Weights of a small GPT-style language model, trained from scratch on English Wikipedia.
Size: 14 layers, 6 heads of 32 (1 for keys and values), MLP 512 GeGLU, 5.93M parameters.
Architecture: RMSNorm before each block, rotary positions, untied embeddings.
Training: a variant of SOAP for these matrices, 154M tokens, 4685 steps.
Each number is 500 + 25 x the weight over its row's rms, rounded and kept within 0 to 999. Layers, rows and columns count from 0. Numbers have three digits each. The size before them is the row's rms in percent of the matrix's.

# up: layer 4 MLP up, 512x192, rms 0.0552, rows 41-62, columns 96-191
# down: layer 4 MLP down (transposed), 512x192, rms 0.0572, rows 41-61, columns 96-191
# gate: layer 4 MLP gate, 512x192, rms 0.059, rows 42-62, columns 96-191
up41 096:481562515523453510491508560531475472500525556512493513528507469472516476488506495478477504502516499486513470495565484476476504491511499463476494466491493476489479514538524513540531515534501508487483515529486495484488511501480525512457483507539474524529472518511533524514503550444439479526
down41 103:481452542474470515481457513502484516519540564500518443481520510469524463524515510505523542497522468478515458499535487489519482524526510517504502520471530459540476514511503453474479476472487469521469505526513459497495489510495471493489528496512473474491467493528505527543499520503505515521
gate42 109:470508503491507499503486495472537493498499538494503482465497527487516463483499527484492509480505470474538508478452495520497474473513492502527480524468501434487528538540440504493498514490575491511485510493469528519514518495471492475498523560541485541519481534537533462511495539461510529490
up42 104:455519477504477507485530495507508481511478532491491533505501536537487521513535538528472482518477491497484502523480513488494500503450497505485473500468527457515451516462535445484458499501510462496482514530492512492513551507472465484516499499506551463517521486509506462520474479503532456478
down42 099:509534484546507475458474504512497512540474494500509474477514523472528487508473531515494511505547487486540522507496515509504494511540517538542557503504492490472528514457496502540510477554572515510487534483486525528519521494479504479516549494523482517507495506521514511513492490520464545492
gate43 124:509464516475511505546545541529516457446493492523520512507482535474559510504477495502493519484534511469527534492558515493459466533485507502516501466531540460500495522492506478445486501492531517498497491516496480514495533501542507514516469431532470515526487454472486512500526447526536475514
up43 115:507504498493511527512534552490525498508508516485500529494543524517561479504469461503476523513518479542508464500477515516481500545475513527500491510497514493471545508500509513467480499496514517501440476497505494491458563456489470507516495446528510507560507489474484507476509481532495513507
down43 093:520470516525508513531498488485511565516544501546487497512497532490522507504486512540504452511486468517501509514463489481522492521545462520484498501532484452527487486465534501526476488506507485515518491525458516529420500489492485503521458467508519480508528477480451482480476474465500547512
gate44 092:470486454506517494473493496511503503528563513489481522536503518488514564506466517511538476530467524506506488553512503552483508462509546509539494486533510497509506577470501479505497526465522496516541492525536476494482527537493496511521477469499507473516495525500496521473512497529504540514
up44 091:479488512475494478554509503507518480530475497500450502482468459504487469516499511479508514511507522480545491473536515527494534527517503526509449507443480501466457541495563498493560463486481518470472501488457509501479503517501482483489482491533483496528516503478539528508534524460524521534
down44 098:492521513472499524538500465536501462520521522484495514481463474489460499540439500462526527478506483497496454483518515489500494503507458552468537503497482511455510491508486527469505499463493511437507511510535506435581442470501485497492496516510476504504519524500497481510560451487463486514
gate45 093:465527533478495481532475490492484538505499549494460474480479536540496514519500529508484501502465507530494497540487485544512457502504506491522474489505523478484512460482493509496495505529501489478499532530560483486509514502467504506454512471532496508554541465489510492511483496505526508535
up45 093:525525536555490521473484503504541471532490497475506513546490507477522443514447505469488508525510542466520471509530472479494457462478499505517500496502480497518504552530487492529473505486529509538476519485530515500519522499505498520510512534472510520471505458499487510540476478514489510550
down45 099:488492467521539496529496478490510509495499527499492534463494486475476463481498524501444528514501513475546489487528499515456462447523532485498470564509478535548497518532524517498513494471519482494486498540558548503453540474513506514525507512478557514485515481467499494506494480520516479512
gate46 101:452496547485484499500507493548499504485457473539475495501500532502517510481469499509471563503527449483486489494515488522479510508480508442505487484477494507508488495489497515521491523473469475529504506462568450512483479513516496449454483486505494533509502502483496487555499502498527517512
up46 103:453539500496451510460522448462480481518477501469521506524543474511516482502524538506479472458472540496484515526514529457517460497495520492462547500525493476514529504482471459458495446514513545469476534503510527505506528461489494499485533508487491564510509468516536495504466509513502484460
down46 100:533508459512502536480520526477490494494493521456511468491487495478448496508476476457492533472470539481512496486509511517495469474517482486462523507488525483471453450522475475511522484492534534486507453490486483500530495497499478481526512512541492518513465513484507488453485481503458455493
gate47 098:469506493512511467516492487528471505509541507525505490468536449476463466471529476511489494486495494507492466485469493454481462487488530486506516492450498495479489534443517486487531493534514546458481505508551495520498546473491464490481507505515508517507437483525497581505453544499489514487
up47 086:491508537495522531495451501462469492511489482488485500478477422512471471506514518499522469512494487524535496535463493486505477511484475506475512505464502450525494497525523511470548464512464496466487503542490532495514450454517546466506496491527489481513506482468502462509483456484461483532
down47 093:476494519526495506447523522533521473524495447510453482479498525514519495494503524476461475494483489516492527496494489542495514495496459517472484494493487492508476485509500520517474490499426494511463490507508485520468487493508526542519494479492496462466547501489467436519535492509503441498
gate48 097:490471512468504490488544491504495491508467535470527482486453530527456484471533460505512497518526484515536482459516513498508504488470504519559519539479519490470476526538479520485528495540480519538489513473502512512479525513530497483573542494514535475534494566502501477502513494454512450532
up48 110:467483516563472524520413462464521477507517471472517499493501525519495444488525510491530509495451503509509528481513503465500498503476470490522555507533474499517484522517537467503515506497487484466480501492529497478432509493505520513486463537537495527531485461533509505537500464462504476495
down48 097:552502485483505504537563518554476515469536499510502503493490509489549543516478509507543541467499478491499470466438518511495513467532482500463487490494525518501474521463508518534519475541499478500505510474438494550523505521466518510488517505486468486482520492507477478428484473522488522478
gate49 099:519478502534520530484481478491501515512487477478505549482562486500478494528465521455480528508456490542465480500501518513517490507538569428465485492489500506475493496524517484531513472445520476490528493460507525467506470504494493480490496521511529504526517477542503520533516472529514467488
up49 103:474470515487514488475493499509531522459516525508493510456512499508523502520524507499484485486543470447502516442508501460541458555514489528536516516528549523489485514486545518454552507521518503534498517479478463490512534480518490533486448523480505503501467470462519497470477516473506504461
down49 107:509480477493515451479508484458500562501494466556476467520493512514487537540479491570510522479541502458533519484505521473528452481518545491526521495495469496467505493533519531497475480489481483500495505508517533515543502483491505504500515503532522520492493505518509528544487490464550568476
gate50 107:509511530475474528523564475470473501515477557495522474485474489499488464531489522508517505525540505512502500526520468523526528484538511515486494525531457513525470490498468551514468483472490446543465497483465503493493470506464469553508502526530512448484498506512479514519584492481517470476
up50 102:485487521516492515461511547482530507480521492470497464478491496517490485513505489470520472529517440498458498517517515500501518444485479558480488518508507469538493512534495471510452496506485476496522491455461520480501455517501518474480513533538550479495508466515461526508533510506535480469
down50 101:521481508498461538535482500489513444503531535479518470518496471488515482524500480512469503476489456501474494508474441486498510501481461500537462530521487515516532506461503505493495519462507524518455524543497499518492501499502531503486507540512487495502500498475533536480473517541521480479
gate51 090:472537483500503504513487467534509464514542497491491527499537508490476517509476485499489504536477461534481528482545486502487473491518519483472515503458521516571487486515505520493477559511547507514498534506494510485445471500505510489452491498489462494517485518508488475500504509492520518503
up51 090:497494454548509511525513495475521538493473473466491519520518503479497498502529478517467495538504482488504549493501490505535464522486503530461561527483533523496508473502505512515501489486477519547486486477464522444471517493499505448509498495494475509473484507494487499528517467554541484517
down51 098:515473532491515496488517525436527495529473445486523529484495500495508480483537478530502523527495467508516517530485510533504462532493467529458500501511508527480485496484509467492491513552492477515518462513519555498480500475466509529534532496511486527485481522510510470494500462504482507516
gate52 100:493492507531532470506480515473533525442531508473456454512454530492528522506496482486507476525446489501524514511526516497510480490505477525512495483520550483468478478501543482470519445520535494488505458490478471527540489489498498533569516508526468508495491476503469521466443486502494510499
up52 103:472492500468507484507510507537523468498504498498478463511472482517487497498506470473525461520467493470515512500513493516539459471539473572524518482510523466438506457494490486477510464501516509502507496515482539527522450519484525532526475503476481471508473431525497498487512488501523476501
down52 099:521483519434476472519507476466490492527557488532486512512508517469535521474459511497449480522533489496512487535502474492512507509495495463482516498495476508543480528479533498509439522487505481512539500527473541462460501519478512472474452500490537495489537479476519476476508445494489545477
gate53 111:506493539514486516501485517514485450473515510513500483527451509543493514467512498530484515535483467491492481549474503521477523515498510509547500495491474489518500489497448496486484538460481487512489465517509540530564509488490516528521504490512511486501481524468510496526496477572550517517
up53 112:512544512474463507463490516515511513507524480470494473481518521466518545542529454508499527540514514532521533488482433512481506520527477463513508492503484499507517457495502476499493508447493530535498538490513523523444512547485517500521522509509488537481492503530528487507510472486523486497
down53 096:520502494538519558500530514505496489512487500489492488489503473492489501563511502499482489483508470474501496498493495482496532498452488524479493481472500511506496504505521530482524513486450545499472531478497439472466492481470500528440461510530527478536516468503431482463474516472493529503
gate54 094:500523454501513515530486499483500462476489482496532506531489511530507494498515457485482491476499481497525532485538554490513504481538510515442485531509543453479515519565492544536481528477528504477536505505492538526480458462518499491511455464505491500539506511452478505458459516468515489503
up54 097:462490508564528485460525512527460510526500499515502470510488490480504470499500479519534531477528512516464500473505477526463462518513510481490520466477447508498484505475480440521470484465522497552499492492478496497490487523515447506516522488479515483434481498521479497491525503472502496504
down54 097:473452535544463527511470483511520540472527526471482479499498531507497494485438532501518503516508505495525505511483507474475471521488506501465513485509491503502509472495514481489473491505517526489517519491516444485510482513512464509488501473511488484506459537506478521537517560523486534503
gate55 103:493512555532477522506496521523524499503538502546491504459491495505457525471488518504472491511500516541495489517484445478509513493553507500536545553513509478514540508513465501505501495517494528542523500541491503513530507492549504486479485492517542528497490479565526538521489479528498519533
up55 102:449516481464477471508476477514476469476465468492534544473528486526502483502507448558513496490493531491463471509516513472495478497454483482507536503485498483511493486492491478472483552530533455537451530508525497478485473528485506494466548545509483538471520498498520463527500462510520518502
down55 100:490485470449495552491464493543466516465530513512468486537514491514510454474494488511504490492492475480479494463496526522519502537476456467491482495462491472542474490531485530482508537502518527511508466499465491483461549510520502543526488514525510503459512495524453512498532495446551509510
gate56 094:483520475507494552524525495559494521513481498497494468506479503478493488513500530479527468539508471505526535507464476510505522510489500525484535493506518528515495506533523520555544493491498470507485500520485486480511454537482478453513518484488506468459533491461492468502500516533538512510
up56 097:509487560468486494469461461461492511491470516521493503491532513498519477494528502478482488484473556539495480501481521492452520535487543478518513468493499493498474522487485486508497512504507506518470558517491498496531498481512496510475506474550516461467496446543527533515464503471494521516
down56 103:529474493479483495479454481555534482487482516488505518441496471520511529472525516509460486511556486526516532488530474520547497532510502469460537494492454496514490482497515474512508518467516511537453514483494499506502466472498494487463485492515508496489466466485503497535434481493551513500
gate57 099:518501500511480502542524482502505495487477592475530499517490491485521528483476511517512495463526502481497518524505514524547471504487452496490480538528505490516511485485478507512513495505486464543543487478504489504520468543510477502503524549497532514515499501536507475501505493499486501481
up57 104:493484497490446474531497475544496493513520458528512480497455472539521499456481491502526505488506528458474457464521549524529453473491521508549499542515501493485521481510511528518504495540512532480497480473483551546480460492503500522453499527502490493520520461534488501449509516494490495489
down57 096:505523528530520490483514534503497529548466589503531503485489486488522539468513521440491481496525503531499509514482473535505477543532485484500511491506484510514504487522453489514532542497457485553535528486507516434508497528508500477501514490510461498498466530486479516495506518518509472484
gate58 096:517473508535481510542448499460507494526476498509512483508497508525516468457479456451539510524513520510473534496505487479495507500519477516461515504500482508532548505504503472529523521475497466463528459533463520473477466477513514513507497465462509505497499504512507452502471534540475507501
up58 090:517494521447466469476539538526456531514480490522483518529521513490477571523488513502558510539480482510507469482495524543506465487492493505571474522509529523514452486530509544490464464494528487506512490452562498539519512496488476515503498484532506517532490506499500500510546516504530468487
down58 100:481520537524488502554502490499519486458489467528469492506517487570494526508502489473501497503500487485511538469504509492540483464497517496479484480503505507522494514538489487497472542504528549500527495529477510531477493485552512510515525499486504461456510458489463466463527515489450526517
gate59 105:529533511485516467531505472492495470504521515512504521534441507501462539493518517532453477497497467499511443475491474459506508454504459482526533492514520501513477503477494516518485511495496490544533503520454530455558573519495507484506510535523501492514485523502487461463469540505523538482
up59 092:495500517485513499515504499467494522521479493508541484448465495519439507538516520519525520511518492511505519501458497457497487467496528468503541509492477502471522491458484554546553498539501453482466539527506486459522530487526489521535536488540521518511506486533498534460500502495515463484
down59 099:490504484464503537531468510523463490501466497510521516470516549508506492520471509524507509529514468447525487489508482497531504517498497511491511479507533522506521532544473496553536498473500463525481544517498431540490484523532457542489529471546500567520468504498555538511547486498506527521
gate60 102:530458505507501502517477477498526462529512496537479516501523519520449470469488493524548509559501491522524489504502489512474534489456467513482456537532496506467529498521487486512483479537503445483469485531494486480481473479502533487490517519474458555508535531490518494545553479505525513536
up60 101:465509497510493499520508541485487497491528500523475516530513456468494498523486472489511545475491530486488477512519483475513522525507504504502508485525467515479510477484520497501542487529470543486475513500465476515487511495487486450518461472433508509460498491557506452487480529531490469491
down60 098:510517479529495545524481490552512512537478533527503474496517490518510481499497502518485476478484538537486499506488523511492484485495538470518523496450505503485530502509482553534503529468483480523528526537487462473557469499530476519517498507532522517464494487460506442488500521474521542491
gate61 098:491497484476501490503477515514506485477514502506534554487498443482480505485500474500507506507499478526460543509502502511495495509468471512475504511503483462547503505507472538490498529507510484502460484550448468521515501491549530520482475521538524496487545509498484508478451509489495515526
up61 094:496470470527494531491492462505453445465476464439535518474464495518488524516486512486541464567516531541498472480514533431495496485458532509489509511541507498519484525493504516517503470531497513451502523515496515498502498490508492504526516472516491514561488470485513496517535494516511487522
down61 096:478482509473529479497489498468475526549485519516457458511530559491497534475485513505472536543508485478478502510491498512498548489548543493501481520464446522519489496493481469532513469496507487499507500468531468470500499476453535502517487496504500521501484493493486458516476566492533493487
gate62 096:493517512532509506516476509502543457501502470523558498505494519443514539494488514513540503488543474477542491489512498505518497550489497513531486460496475475542541487546506502471474501508522509503526504520494490482496489501508526513508466483495461488524565507485512505490471534501478517565
up62 101:470487525523520511518452484517545497448500486540494488528499532479490539483488525479520522504500459493549485459506504510461503513486521517529506489466468450567523526525484460476491514485507531515500474454494515525495522502542505479446475461492502516566491488484519496531466524535464493539